{
  "d_model": 320,
  "n_head": 4,
  "activation": "swiglu",
  "rope_base": 10000.0,
  "qk_norm": false,
  "bias": "none",
  "init_std_qkv": 0.0248,
  "init_std_up": 0.0248,
  "beta1": 0.95,
  "beta2": 0.99,
  "grad_clip": 0.5,
  "warmup_steps": 200,
  "decay_fraction": 1.0,
  "batch_tokens": 262144,
  "doc_mask": true
}
Each number is 128 + 32 x the weight over the matrix's rms, rounded and kept within 0 to 255. Layers, rows and columns count from 0.

# layer 11 MLP gate, 1728x320, rms 0.183, rows 166-208, columns 160-319
[[185 122 106 126 159  86 145  68 107 119 157  85 187 163  95 146 100  93  73 192  88 144 138 159  37 119 109 177 170 158 195 162 102 201 104 113 141 139 147  91 123  80 151 117 170 116 159 138 145 137 110 121 138 101 144 143 125  95 124  67  89 184 121 156 122 143 168 178 132 123 106 155  99 172 143 143 101 123 115 103 158 132 141  91  87 142 166 138  90 158 104  67 122 141 164 111 114 101 137 135 161 168 141 151  85  66 103 135  99  89 153 152 132 109 112 124 147 155 137 120 166  72 112 159 141 134 103 149  95 200  82  48 124  94  96 165 165 143 144 112 148 160  57 134 127 168 122 152 168 150 123 165 140 131 185 128  96 131 145  83]
 [120 185 148 153 220 113 175  93 129 102 167 145  97 139 154  59 148 141  99 133 105 132 150 159  71 132 140 127  83 112 111  86 144 140 153  88 107 147 117 118 159 116 135 171 127 140  98  64 147 124 154 146 129 130 144  89 106 134 160 125 143 134 139  91  98 100 124 136  83 202 183 144 143  89 169 174 163 120 122 147 147 119 187 162 110 138 181 144 113  72 126 109 139 126  90 192 119 140 187 129 116  87 102 140 138  95 190 160 194  85 151 210 135 139 117 189  93  90  55 151 117 160 102 128 137  78  65 129  89 129 116 129  46 164 131 156 181 142 159  49 144 156 136 109  74 116  83  95 149 133 120 137  52 115 138 144 167  56 152 174]
 [127 163 102  79 138 124 156 122  95  97 166 102 136 157  94 147 133 153 105  79 117 138 119  93 135 113 157 122 111 143 175 167 185 101 126 114 107  65 133 106 145 126 128 214 113 107  87 182 130 145 152 160 174 121  95  80 149 146 113 139 196 160 111 121  49  81 143 112 203 140 123 137 135 125 109  96 122 134 150 128 106 132  91 110 144 133 118 189  75 147  91 184 158  86 129 124 113 129 102 142 111 149 181 142 150 136  88  61 100 127 101  79 114 130 139 164 178 151 108  71 132 148 131  99 116 130 145 113  71 100 159  60 105 137  88 152 105  96 134 126 147 152 145 168 106 159 165 115 130 182  78  90  90  94 159 134 128 208 139 154]
 [140 122  71 140 164 147  98 123 122 146 139 112  68 111 123 147  65 129  83  67 146  82 146 125 118  91 132 140 109 122 111 157 146 168  90 118 130 128 152  88 114 144 141 145 112  97 156  81  90 156  89 167 151 137  94 159 124 109  52 112 140 160 178 110 117 136  85 147 176 143 144  82 142 164 138 136 183 128 142 107 110 171 145 170 197 112 177  80 156 157 164 170  79 112 179  84  89 143 146 154 121 150 105  86 110 133 124 124  88 148 103 160 122 108 138 117 139 162 114 123 140 159  76  86 144 118 117 100 129 116 108 120 139 129 107 127 127 159 139  82 148 108 135  97 136 163  47 143 142 167 164 129 111 136 159  90 131  92 113 153]
 [163 142 101  60 141 162 104 137 136 127 150 112 172 133 180 179 134 124 126  93 128 127 118 127  74 110 111 134 169  99 150 128 143 165 141 164 142 113  66  62 161  94 100 125 131  99 141 109 153 141 110  92 144 137  89 129 131  97 119 113 127 138  80 177 109 154 132 159 103 146 161  84 128  90 164 127 146 166 108 104 102 116 181 148 147 163  83 123 116 137 165  95 166 168 125 111 166 137 155 172  58 102 111 141 167 183 156 103 132  79 192 127 166 141 143 158 157  86 152 116  89 140 126 173 122 129  96 142 105 119 175 117 181 147 153  91  77 137 108 153  91 204 106 144  82 189 114 129  94 134 161 149 154  96 134 129 115 169 191 116]
 [115 167 125  61 153 184  62 177  85 185 167 182 156 164 156 101 165 102  67 114 169 143 100  96 165 149 145  83 156 118 134 178 123 140  80 127 158 112 149 139 119  71  35 111  82  80 137 102 165  95 185 109 149 117  29 166 164 165  78 145 146  33 128 110 147 157 121 146 118 123 152 102 164 110 124  97 162 160 129 113 127 156 136  94 106  51 143  70 104 142  80 201 109 164 170 130 141 148 149 131 147 136 151 136 140 156  99 145 129 135 144 128 158 154 155 196 125 179 141 163  92 154 133 122 134 111 162 125 169 104 161 124  88 156 123 194  94 146 113 132 115 147 130 116 128 159  94 191 142 152 146  81  83 139 159 107 158 121 143 138]
 [147 128 158 160 149 134 164 146 143 115 121 122 123 160 152 108  93  99 116 117 116 131 155 207 119 137 158 138 100 106 108 158 158 156 119 126 104 126 116 109 127 155 156  83 156 151 140 116 130 194  91 190 135 115 113 131 112 134 161  78  93  97 176 174 131 110 158  58 103 166 148 106 108 106 111 160 143 155 119  87 140 140 160  95  97 100 146 151 122 114 118 171 222 167 121 111 120 178 108 155 102 115 114 130  95  89 137 119 108 124 137 135  82 122  97 185 161 150 118 124 115 133  85 107 128 101 172 153  80 104 142  96 108 128 156 164 117 191 164  95  88 102 166 118 118  99 136 124 128 102 151 135  89  82 107 120 186 141 129 172]
 [115 122  54 140  79 164 140 170 126  87  99  82 130 126 119 133 152 139  99  88 122  94 132 150 160 144 126 165 113 155 111 121 102  64 119  51 165 104 198  94  96 121 187 100 149 182 112 188 123 105 161 121 108 159 119 100 154 147 134  79 156 184 179 131 151 152  93 137 118 156 135 110 143  78  89  80 121 119 135 105 150 134  64 120 147  89 115 137 149  58  69 174 133  96 145 119  79 159  97 110 121 230  78 159  89 123 180 130  67 109 132 164 161 157 105  74 146 134  92 146 106 100 188 106 157 134  95 121 114 120 101 164 168  87 112 111 157 130 127 116  85  69 148  68  97 103 174 111 121 124 142 136 165  87 158 150 152 134 111 167]
 [147 109  75 153  94 176 176 124 136  74 164 138 117 152 125 148 107 101 108 102 172 112 144 129 119 151 107 128 151 136 120 114 172  84 113 106 154 137 158 182  80  81  72 104 122 112 192 196  89 105 111  86  82 238  67  98 152 146 132  54 106 104 100 102   0 144 199 149 121 129  55  71 139 103 155 145 135 129 126  92  98 156 104 182 139 104 119  99 152 108  91 196 124  98 166 187 123 109 103  90 162 113  90 130 168 184 131 125 138  80 108  83 127 104 134 168 163  88  62 193 180 114 161  71 175 161 106 113 110 143  71  93 134 170  69 140 116 141  80 111 187 110 164 134 211 186  83  94 115 182 112 187 110  69  68 126 125  24 105 148]
 [119 134 137 105 128 100 146 134 137 138 135  61 123 135  91 132 151 119 163 111 158 118 131 103  91 140 136 135  91 120 143 157 150 110 118 125 159  97 124  95 182 106 149 149 198 164 148 113 183 131 174 152 132 103 175 129 121 145 135 156 154 156  88 112 146 102 128  99 150 123 150 102 113  78 119 153 134 138 120 116  74  78 141 161 161 110 126  94 147 136  62 147 126 102 122 132 101 138  74 186 212 150 142 176 115 138  90  88 129 166  72 158 161 132 131 189 121 126 171  67 101 136 132 111 109 127 133  84 155 154 129 115 153 118 121  71 138 101 131 132 128 129 102 171 122 174 175  76 147 164 131 131 115 166 142 131 170 140 137 137]
 [140  80 135 145 172 137 122 158  90 108 125 111  93 132 100 111 164  81 121 115 144  30  56 167 117 129 133 109 143 159 103  97  51 125 111 164 127 104 100 122 177 173  80 147 106  95 171 110 129  50 162 172  91 190 147  92  74  92 122 144 176 113 122 165 148 118 102  96 124  75 125 144  70 160 126 131 179 160 142 122  98 131 125  74 162  59 178 145  90 181 102 112 148 107 152 176  77 159 128 154 141  96  56 108 157 176  91 109 168 122 142 108 133 120 165  47 127 141 187 150 120 161 146 158 168 134 153 136 131 134 115 114 153 127 156 101 101 116 149 164 150 108  87 107 220 128 193 174 108 173 159 152 104 102 140 123 151  95 131 123]
 [172 123  94 101 105 139 141 134 122 123  97 172  66 134 144 121 118 141 164 124 125 150 142 122  74 113 107  98 151 137 100 199 128  63 149 109 120 112 114 121 125 155 133 153  76 157 165  98 103 131 146 101 137 150 111  96  80 138  70 129 133 117 193 139 124 118 161 164 183 133  61 114 100  82 103 107 146 165 181 112  81 127  83  99 192 147 106 142 141 128  94 115 162 142  93 166 132 151 131 145 113 140 149 114 160 121 124 132 156  95 124 110 161  61  93  90  99 112  86 100 167  76 127 143 133 130  86 106  71 131  96 113  95 115 128 180 110 147 165 169  74 139 137 156 121 149 149  93 166 134  92 154 139  96 107 135  90 149 115 112]
 [124 206  61 134 138 129 140 106 162  93 119 140  93 138  92  95 116  94 136 129 111  75 203 101 154 111  68 114  94  53 136 157 132 143 152  87 147 107 137 188 108  69 153 145 120 170 122  62 146 163 149 139 177 116  62 122 136 107  90  60 148 157 170  99 160 108 120  62 134 181 126  64 172 125 165 131 175 146  91  89 129 160 204  91 103 127 140  58 131 146 142 138 167 183 116 112 132 157 143  63 165  70 101 138 134 109 130 115 160  68 122 129  91 154 109 116 167  96 148 163 156 152 168 173 129 175 140 162 142  53 104 117 129 169 116 116 172 146  97 209 158 149 169 184 131  93 158 105 170 109 137 122  83 126 183 124 129 122 113 136]
 [171 191 127 150 161 114 113 111  86 137 105 190 122 174 117  66 122  71 188  93 146 128 125 168 129 140 192 107  72 139 103 114 143 146 104 106 119  77 142 156 179 110 108 138  57 127 107 157 139 134 140 128 117 129 141 127 121 149 125 149 147 145 131 156  95 120 125  94 109  93 139 127 167 163 140 189 134  76 137 159 132 174 147 114  83 117  70 130  94 100 114 107  72 108 102 102 132 179 182 132 149  96 119 120 151 128 129 100 118 120 111  80 104 200 128 105 138 137 109 104 119 183 114 204 114  99 105 162 122 134 179 123 138 120 110 104 134 174 116 137 110 164 116 154 108 163 109 154 166 173 175  68 128 130  65  81  70 186  80 134]
 [173  97 122 133 153 153 117 174 121 154 102 149  94 170 156 112 117 162 146 163 135 143 129 132 126 107 142 129 105 126  94 219 135 165 124  93 138 158  94 156 170 160 104 165 125 125 161 149 141  86  83 133 139  99 189 175 203 111 133  89 146 114  78 121 187 151 142 149 130 141 131 110 132 133 143 111 157 176 113 120 111 134 131 158 106 117  96 177 128 158  90 113 132 131 132 140 116 163 139  39 131 129  93 122 140 104 109 170  98 156 164 179 122 152 166 130 132 109 135 106 103 161 118 183 143 102 102 140 125 133 145 160  80 130 101 114 136 156 134  53  80 131 133 169  89  79 114 133 158 137 133 119 106  80 127 142 112 153 131 158]
 [130 122 124 101 112  93 131 100 104 130 136  97 109 123 158 123 174  94 106 100 168 126 129 105 114 121  65 138 110 166 115 114  89 145 142  88 120  64 171 172 140 144  97 171 101  70  97 123 140 162 127 112 109 157 152 154 100  92 103 117 135  68 150 127 137  77  92 173 107 180  90 127 122  58  89 126 107 139 125 129 157 104 146 130 151  37 133 195 138 115 161  80 132 113 147 142 130  78 111  93 115  76  97 130 163 133 118  92 106 145 194  94 136  68 177 139 131 147 126 102 121 130 117  70 134 108 148 197 113  57 121 114 101  64 128  96 147 132  86 145  96 134 151 117  93 165  98 126 144 120 147 147 151 113  74 124 121 150  76 119]
 [107  80 136 129 161 120 101  57 154 158 152  98 150  75  47  51  74 110 126 149  72 153 166  93  58 192  95 140 104 114 101 161 119 128 110 160  83 124 161 158 139 104  85 129 109 117 170 130 153 155 130 177 168 170 158 103 154 130 110  77 112 160  89  74  79 151 109 193 169 137  94 140 111  72  74 138  96 145 177  45 121 150 113 124 135 100 108 162  92 125  93 109  85 159  96  76 124  99  93 183 129 159 199  76 118 123 151 122  93  87 178 140  92 138 129 181 143 122 109 127  95 158  91 127 154 119 146 132  75 171 130 166  72 119 146 134 144  85  90  84  84 142 163 155 146 145 140 154 203 133 111 117 111 146 172 152 110 154  39 117]
 [113  96 178 106 130 139 103 134  88 156 128 199 156 129 127  87 142 165 151  64 136 127  98 123 124  96 133 137 103 103  90  78 147 217 123 150 184 133 120 147 113 119 140  91 131 166 144  91 164  73  93 124  87  82 212 120 144 115 135 149 115 162 146 141  84 160 146 166 151 119 150 136 244 133 123 135 151 140 194 134 145 204  55 159  87 130 174 106 133 142 154 137  77 139 117 148  72 161 149 174 144 121 169 157  76 170 142 105 113 107 154 132 148 163 146 131 139 125  94  87 151 177 154 154 204 154 139 103 102 128 129 119 189 127 142 112 157 160 116 160 144 166 134 106 150  94 115 130  92 118  95 164 133 152 125 106 168  91 142 177]
 [ 94 144  80 118 159 170 146 142  97 113  67 126 156 150 122 149 107 107 179 127  78  94 122 121 122  95 117  91 127 123 168 173 105 127 110 116 146 117 156  85  71  89 135  61 109 137 121 138 152 136 154 139 133 138 128  72 146  91 166  51 194 138 164  90 120 152  91  96 139 127 135 182 144 170 127 132  93 141 177 105 134 181  96  90  87 108 102 129 110 114  84 132 138  97 172 113 110  96 107  97 156 128 160 170 143 125 144 125 138 167 134 162 179 139 122 164 166 142 163  83 134 166 120 167  89  99 128 202 153 147 110  65 122 134 168 154 188 115 117  78 126 149 142  88  90  97  71 132 154 158 146 187 139  93 100 154 148 146 114 126]
 [106 144 152 159 150 131 122 102 159  77 140 109 154  52 148 129 176 119  89 129 175 137 103  90 161 179 106 153 105 107 102 141 107 128 156  79 107 137  66 108 159 129 128 121 153 118 111 113 147 105 124 125 122 118  75 113 105 162  98 187  91  88 137  87 129 128 186 168 129 147 142  90 100 168 165  91  77 143 124  86 100  67 158 122 175 167 142 129 138  70 121 179 143 115 131  79 149  99 126 103  58 119 152 133 136 128  76 156  95  95 143 121 136 108 128 110 151 144 140 129  93 118 127 182  96 100 144 137 150  98 162 177 192 108 128 115 188 133  57 128 132 165 104 214 124 129 145 141 191 142 153 111 157 166 152 163  58  98 158 185]
 [156 145 152 107 124 144 118 109 157 135 116 108 107 207 173 189 156 101 146 129 158 149 166 117 116 136 124 132 175 163 139  92  86 134 154 185 127  72 158  86 168  91 134 122 128 128 173 125  80  92 112 203 102 128 105 142 184 128 173 164 105 149 113 109 113 154  71 162 163 126 130 108 128 129 140 155  88 144 158  97 116 147  56 166 180 108 118  80  85  98 149 101 165 117  86  74 116 143  72 114 121 147 140 144 100 118  91 121  96 162 114  86 162 129 108 146 144 156 160  97 194 125 103  77 142 127 125 100 119 166 146  99 152 138  62 154 191 107 116 146 135 137 100 133 129 130 106 127 135  81  60  89 103  88 154 105 205 134 154 153]
 [105 155 113 130  98 138 156 127 101 147 147 131 103 112  66 119 124  96 136 122 115 173 208 158 196 135 108 142  91  95 120 133  97 119 162  55 157 125 138 100 163 137 150  98  50 112  73 168 157 105 122  61  93 116 121 123  90 148  55 114 146 178 105 147 142 188 121 162  22 154 149 135 151 155 132 142 134  87 118 125 137 168 147  83 141 115 126  39 127 127 114 179 147  76 157 124 166  95 135 108 119 102 191  68 172  85  89 155 103 140  73 159 141 150 124 151  83 116 120 135 203 153 150 142  62 133 187 122 133 150 164 122 148 142 141 153  62  63 125  86 207 152 148  72 111 141 151  67 139 111 124 156 133 154 101 176 125  52 158 124]
 [179 160 146 156 111 178 125 132  99 128 190 111 130 100 101 138 113 116 165 119 155  78 153 113 109  79 127 115 124 120  81 121 124 122 114  94 160 185 147  88 126 115 144 183  80 107 177 131 123 179 105  95 103 143 118 108 164 125 167 128 122 148  89 162 147 122  87 153 126 159 123 111 104 149  90  87  91 170 110  99  76  75  91 137 158 135 144 124 165 108 103 163  76 140 171 145 147 139  83 118  96 133 119 147 216 163 120  86 139 152 138 110 125  60 151 125 128 100 122 159 112  80  84 170  70  65 115 168 130 149 137 142 134 132 175 129 138 123 160 142 110 107 159 160 175 138 131 145 122 113 120 190 146 158 106  97 182 112 113 161]
 [149  89 135  80  97 134 147  99 131 130 124 117 139 125 116 141 110 130 119  95 183 143 182  87 122  45 116 145 109 161 158 124  98 124 129 125 194 139 138 143 143 152 147  43  80 186 136 111 134 151 178 137 114 108  74 119 141 112 107 133 119 114 133 128 110  97 118 144 128 137 118 124 147 145 137 137 144  94 112 154 143 149 145 135  98 142  85 133 115 135 144 143  89 164  58 103 131 104  84 183 158  93 109  85 134 134 188 110 130 194 189 104 103 117 110 121  89  97  85 119 106 162 131 100 115 134 117 142 126 110 158 116  82 161 145  67  97 183 106 141 152  75 199 165 186 110 135 184 105 111 109 171  65 105  81  84 174  58 111 105]
 [127 136 124  95 122 131  85 109 146 119  83 153  34 100 102  48 126 104 113 154 115 119 192 144 142 146  51 152 119  67  99 182 119 174 140 169  95  60 112  83 110  81 122 141 168 143 132 102  97 114 133 120 154 143 153 127 145 122 117 136 135  97  91 124  85 149 101  83 127 157 116  72  98 206 110 156 162 107 179  94 108 139  97 143 156 185 119 134 131 137 115 116 114  97 127 110 138 149 123 103  85 110  87 122 161 141 132 182 111 138 145 131 107 150 135 133 158 138  57  94 138  98 165 201  90 155  76 117 123 163 111 152  82  96 115 132 140  81 163 115 113 137 149 176 158 128 100 179 172 144  87  58  94 135 137 134 147 129 124 146]
 [158 121 128 191 169 129 137  28 162 168 107 110  85 131 146 130 152 100 121 143 170 143 160  93 101 154  93 101 119  90 141  97 116 109 144 114 120  97 218 101 125  85 134 154 159 127 143  92 111 119 135 133 122 167 183  94 118 150 157  72 112 171  30 149  93 103  87 155 133 130 151 122 110 129 159 198 112 132  87 180 158 127  72 178 124 103 147 112 138 128 175 168  94 125 136  75 102  76 200 137 112  72  90 147 150 168 150 125 105 136 149 153 135 155 151 122 128  57 107 125 100  58 188 154 134 113 123 119 145 137  86 153  69 104 163 121 107 136 102 174 100 179 152 175 118 124  96  99  99 182  83  68  92 189 124 108 123 113 103  84]
 [138  76 175  65 150  89 111 121 141  92  70 149 112 116 102 131 128  92  82 134 108 101 146 112 160 126  73  98 149 106 150 127  95  89 131 171 127 148  79 112 182 153 120 104 129 104 126 156 101 128 123 113 107 128 198  95 134 142 103  36 128 113 118  98 162 164  89 150 121 117 120 121 107 132 142 120 157 131  65 119 161 129 103 121 111 166 135 117 118 134  98 107 117 109 120 164  76 133 118 170 123 155 159 145 174 117 115  53 138 116 114 141 110  62 124 124 135 127 124 210 152 153 117 158 164  67 122 104 117 136 122  96 104 160 170 146  99 117 119 114  56 133 138  79  65 137 155 139 114  79 121  85 109 140  58 132 182 160 126  92]
 [140 173 200 114 144 121 152 119 140 111 141 130  80 132  99  90  95 150  77  78 102 187  72 142 167  74 144 156 115 123 145 164 172 145 142 146  81 183 167 130 157 155 101 113 128 115 157 134 128 176 147  59 127 136  90 182  94 121 134 119 123 152 122 113 130 140 102 217 111 146 137 137 134 131 108 120 116  67  83 113 187 173 132 121  84 106 142 111 164 171 158 131  73 130 151 141 151  83 128 118 166  81 122 143  64 103 116 167 134 152 165 188 120 170 145 165 156 168  81 161 124 125  83 141 105 154 144  84 140 112 113 148 114 204 116 132  96 125 105  86 112 156 147 155 105 124 133  99  75 181 119 161  99  64 109 164 199 194 116 139]
 [121 147 123  68  94 107 134 110 202 132 159 133 161 143 157  88  96  96 124 126  93 107 157 151 146 171 111 160 179 107 151 142 126 173 117 134 103 110 105 157 126 136 134 129 107 117 128 150 173  82 169 118  81  71 121 120 116 121 126 130 159 117 141 137 201 147 158 169 133 116 137 139 125 137 115 123 101  88 141 123 105  96 168 160 154 117  74 103 172  69  63  84 144 160  90 134 178 108  81 151 138 119 112  87 119 110 119 130 144 155 124 155  79 191  85 128 108  99 129 100 213  88 171 112 146 102 145 158 119 120 156 191 129 142 158 165 189 177 170 114 137 148 138 132 165 198 119 168  88 118 138 168 133 127 124 125 115 167  79 204]
 [ 49 128 101  95 118 174 128  90 188  96 176 137 129 139 135 104 163 136 179 129 174 100 108 174 115 125 111 170 142 119  85 124 119 105 129 129  97 162 154 152 133 114 109 139  77 191 109 108 175 110 164 100 143 118  68 118 109 122 129  65 207 157 173 139 100  89 105 147 156 100 183 171 127 140  76 140  80 158 169  91 100 127 150 163 125 106 129 169 100  90  58  99  91 166  89 122 132 188 117 100  66 147 160 169 151 128 176  87 122 152 186 135 134 103 147 135 109 155 151 168 129 174 171 127 142 112 111  94  89 144 128 153 121 121  90 132 116 129 132 168 156  83 127 129 125 138 109 141 180 100 220 119 110 108 162 192 112 126 164  66]
 [ 88 153 116 177 140 120  88 129 135 111  88 170 162 188 136 166 194  99 196 171  92 123  85 103 130 126 121 142  96 120 156 199 135 106 121 118  89  98  97 140 128 165 155 125 129 116 204 140 140 129 117 141 101  86 137 145 108 128  91  89  99  70 151 146  94 146 144 141 135 150 182 178 105 123 113  97 153 103 143 100 113  81  67 126  98  91  67 119 115 117 108 134  53 110  69 177 146 140 137 129 164 137  95  94 121  94  80 195  70 122 157 130  46 111 147 134 120 116 190  97 173  88 164 175 156 107 147 144 172 151 171  97  97 125  91 111 159 144 103 124  74 120  87 110 140 190 124 144 160 167 111 137 123 150 169 115 150 154 146 171]
 [147 172 117 105  85  78 162  94 106  96  41 115 151  91  98 139  89 124 135 182 194 144  97 134  96 132 115 131 157 124  97 133 150  92 106 179 116 130 146  97 108 147 168  86 118 119 175 167  79 176 129 103 172 131  73 161 114 107 131 137 101 168  96 181 133 151 121 174 174 176  95 141 129 149 134 133 113 130 128  49 111 127 110 181 136 149 152 146 100 124 107 116  94  87  99 191 147 144 139 174 100 117 166 227 141 142 133  68 148  79 130 213 111 109 115 141 123 130 171 135 127 121 162 164 166 145 142 118  71 101 156 114 123 100 177 110 145 108 170 129  85 157 134 159 106 115 162 144 148 132 106 147 192  89 212  98 104 132 164 153]
 [103 125 172 119  91 186 154 147 131  81  62 175 166 124 163  91 116 166 120 102 138 118 200 161 159 149  89 176 153 132 139 125  98 131  85 112 116 119  84 109 185 162 130 137  74  96 142 119  74 116 139 146 128 127 117 110 121  54 104 114 104 146 134 116 139 100 129 116 175 127 146 137 154 106 117  99  54 157 166 107  72 141 140 174 117 137 162 106 116 144 139  82 144 126 124 115 169 124  82 130 141 130 182 171 164 132 126 107 120 166 114 106 114 151 171 216 151  99 152 141 216 126 168 142  85 152 107 122 120 148 122 172 141 136 106 172 111 131 130 130 108 178 179 155 176 110 122 130 121 134 153 119 125 114  32 134 128 145 130 132]
 [147 128 102 113 122 143 150 181 155 161 194 112 116 111 150 130 125 136 125 135 123 113  97  91  84 171  84 122 135 132 167 117  76 124  95  67 127  62 151 143 164 144 116 164 201  89 105 126 112 104 124 140 135 112 130 121 107 128 147 110 164 170 113 113 127 180 156 142 107 162 155 155 115 110  93 151 187 149  81 137 100 124  47 129 137 151 128  93 200 122  94 169 155 122  79 138 139 126 152 108 178 109 128 141  84 101 165 152  91 169 147 139 165  78 149 147 180 106 135 168 162  76 102  91 143  92 170 115 135 154  91 141  98 176 103  75 173  77 151 144 120 159 162 148 116 165 154 115 155 126  97 136 151 109  91 132 138  98 168 160]
 [166  92 130  96 129 100 101 113  68  98  84 124 170 145 146 124  72 163  93 101 140 131  86 132  99 184 121 119  63  88 142  81 104 161 171 155 189 173 115 148 164 137 122 101 134 121 140 128 221 134  90  79 175 183 152 119 127 116 157 129 116 137 136 149  99  77 147 117 153  73 156 110 137 132 127 113 188 153 138 184 130 121 143  97 120 142  95 167 129 114  73 122  87 144 121 147 144 161 113 145 162  91 151 170 123 153 175  90 157 115 116 132 165  86 148 119 117 182  93 167 173  49 103 103 103 166  77 139 122 133 140 142 152 109 125 198 152 130 129 136 138 115 121 122  79 105 151 152 126 117 143 129 197 155 122 127 106  78 150 139]
 [121 157 185 182 173 114 134 104 117 140 123 131 102 139 166 115 145  71 147 177 153  67 127 108 132 160 106 109 129 125 158  88 150 104 129  75 116 169 151 170  77 108  95  99 128 164 137 124 137 163 156 179 120 109  84 170 139 113 125 104  90  42  93 113 154 111 131 184  97 185 148 160 168 143  90 173 131 130 104  76 171 119 114 120 144 135 132 131 129 131 110 100 130 132 131 106 144 128 136  91 117  92 142 110 129 121 154 146 107 115  64 131  81 143 137 163 131 111 102 128 118 127 107  94 144 105 114  96  68 197  85 175 120 153 119 118 108 123 170 139 161 137 129 106 154 181 144 105 153 132 156  92 163 128 151 131  88 113  82 100]
 [126 165  90 139 108  86 147 118 122  79  76 109  96 133 115  94 126 183 143  87 140  93 176 125 132 128 153  61 116 176 110 127 113 136 147  92 148 137 163 174 141  91  89 111  83 167  86 106 167 170 155 147  30 106 122 159 104 182 142  94  76 106 129 137 140 140 126 135  79  39 207 126 178 167 185 133 118 169 131  86 201  96  84 107  47  85 175 145 125 142 153  78  90  93 136 115 134 115  36 110 186 128 102 138 149  76  94 103 136 145 101 170 173 109 128 137 132 153 116  88 136 117 173  54 121 121  84  92  76 139  67 132 179 104  87 127 138  54 148 103  21  98 118  83 136 129 112 166 111 114 103 153 102 146 160 140 178 139  97 143]
 [133 139 131 117 144 180 127  63 131 120 114 180 120 142 102 144 137 126 122 100 124  40 181 125 118 100 120  62 167  66 149 152 151 147 120 106 157  98 165 102 124 147  79 178 118 202 201 158  99 139 158 124 140 142 110 159 130 207 106  60 156 122  85 116 128 154 117  76 120 142 153  84 125 115 159  69 159 107  79  88 100 122  88  75 123 116 117 193 188 126 112  66 191 150  84 197 134 150 102 125 117 119 115 114  93 115 156 130 104  94 120 172 165 145 106 112 105 174 154 130 139 186 132  79 163  83  83 124 114  75 146  64  78 162 152 112 136 145 137 122 154  78 132 100  75 158 143 111 138 105 147 203 125 118 127  88 119 119 121  90]
 [162 112 146 137  91 119  73  80 116 113 135 116 116 132 130 157 166 142 105  93 149  30 113  92 164  59 146 121 165 124 143  99 143 155  73 147  99 145 185 154  99 138 130 141 128 115 117 115 126 105 116 132 115 148 184 169 225 145  78 157 186 141 182 156 148 190  90 154 112 128 126  88 138 133 123  84 139 116 149 146  72 141  36 144  88 136 112  91 123 187 146 106 100 108 132 122 133 153 120 108 113 170 144 105 190 144 143 120 122 105 125 158 160 119 143 135 153 142 127 168 119  58 107 182 153 116 126 132 160 121 112 152 106 144 142 142 156  79 128  66 138 146  71 134 119 117 218 141 118 145 131 145  90 160 117 127 158 158 155 194]
 [180 100 107 115 128  85 148 117  96 114 134 130 134 110  76  75 118  90  92 117  97   0 141 135 112 114 124 152  78 124 142  79  69 173  76 110  86 121 168 160  82 152 156 143  96 148  83 139 147 134  95 120 122 105 117 112  89 116 147 153 101 141  78 112  96 104 147 169 174 126 113 103  97 114 156  75 171  96 130  53 160 102 112 117 125 134 103 125  62 130  99 136 156 165 103 112 124  87 146 120 126 142  90 133 123  92 118 163 154 101 165 157 123  89 121 142 173  93 117 122  92 155 119 139 138 131 127  60 154 158 118 147 122  96  88 186 103 174 130 167  89 104 116 117 122 115 118  96 131 131 190 103 129 173 177 117 116 117 137 135]
 [138 144 161 101 166  93 113  96 120 138 148 106 101 108 146 202  67 121 158 136 137 102 128 140 113 150 155 172 158 137 157 173 121 157  91 117 164 129 188  92  80 142  80 113 184 160 186 131 176 128 132 193  97 125 123  68 155 100 132 111 137 196  82 167 143 160 110 144  78 123 105 161  92 118  80 155 151 164 153 136 149 126  75 178 153  95 154 104 106 147 119 121 173 127 129 214 163 169  97 143 137 114 164 135 166 168 137 101 143 141  81  99 117 111 156 160  99 132 128 104 159 122 148  76  99 107 175 144  25  96 106 126 121 124 118 101 101  98 114 104 155  89 116  97  70 158 108  86 161 142 157 174  72 128 148 136 181 193 168 133]
 [ 71 121 157 113 101 141 128 138 162 136 122 105 123 158 129 125 169 116 171 173  65  86 128 141 145 154 152 186  76  95  62  46 130 151 136 110 153 128 120 141 169 137 145  77 104 207 135  92 153 107 137 152  93 188 133 141 114 115 118 153 196 127 147 133 107  92 108 108 211 102 157 112  78 100 127 153 127  75  69 103 158 153 139 104 100 147 166 145 101 173  88  87 116 122  68 131 183 124 132  89  71 172 135 120 132 131 168 108 164  99 176 173 107 189 197 110 151 152 118 172 165 155  97  99 144 191 136 132 158  93 121  95 108 153 108 155  86 107 207 100 114  97 112 136 132 183  82 107 104 111  99 131 168 116 155 106 114 179 129 123]
 [110 123  94 135 138 146 141 113 186 122 170 112 120 142  82 187 109 170 119 110 122 136 142 162 133  93 143  99  98  97 147 187  99  77 146  98 153 111 127 206 196 158 168 131 148 192 162 131 156 145 107 127 161 155 130 134 107 115 166 148 137 159 124 113  85 128 110 121 157 225 147 112 181 141  78  96 125 125 123 138 128 135 143  99 182 135 161 106 152 139  70  67 133  96 176 154 170 166 161 140 128 145 103  97 144 137 178  97 144 119 112 146 185 171 164 126 118 206  79 165 146 130 138 113  90 167 108 131  48 167  94 122 142  84 116 123 128 136 107 131 116 111 114 135 150 155 131 170 111 177 149 165 135 172 159 119 114 165 120  92]]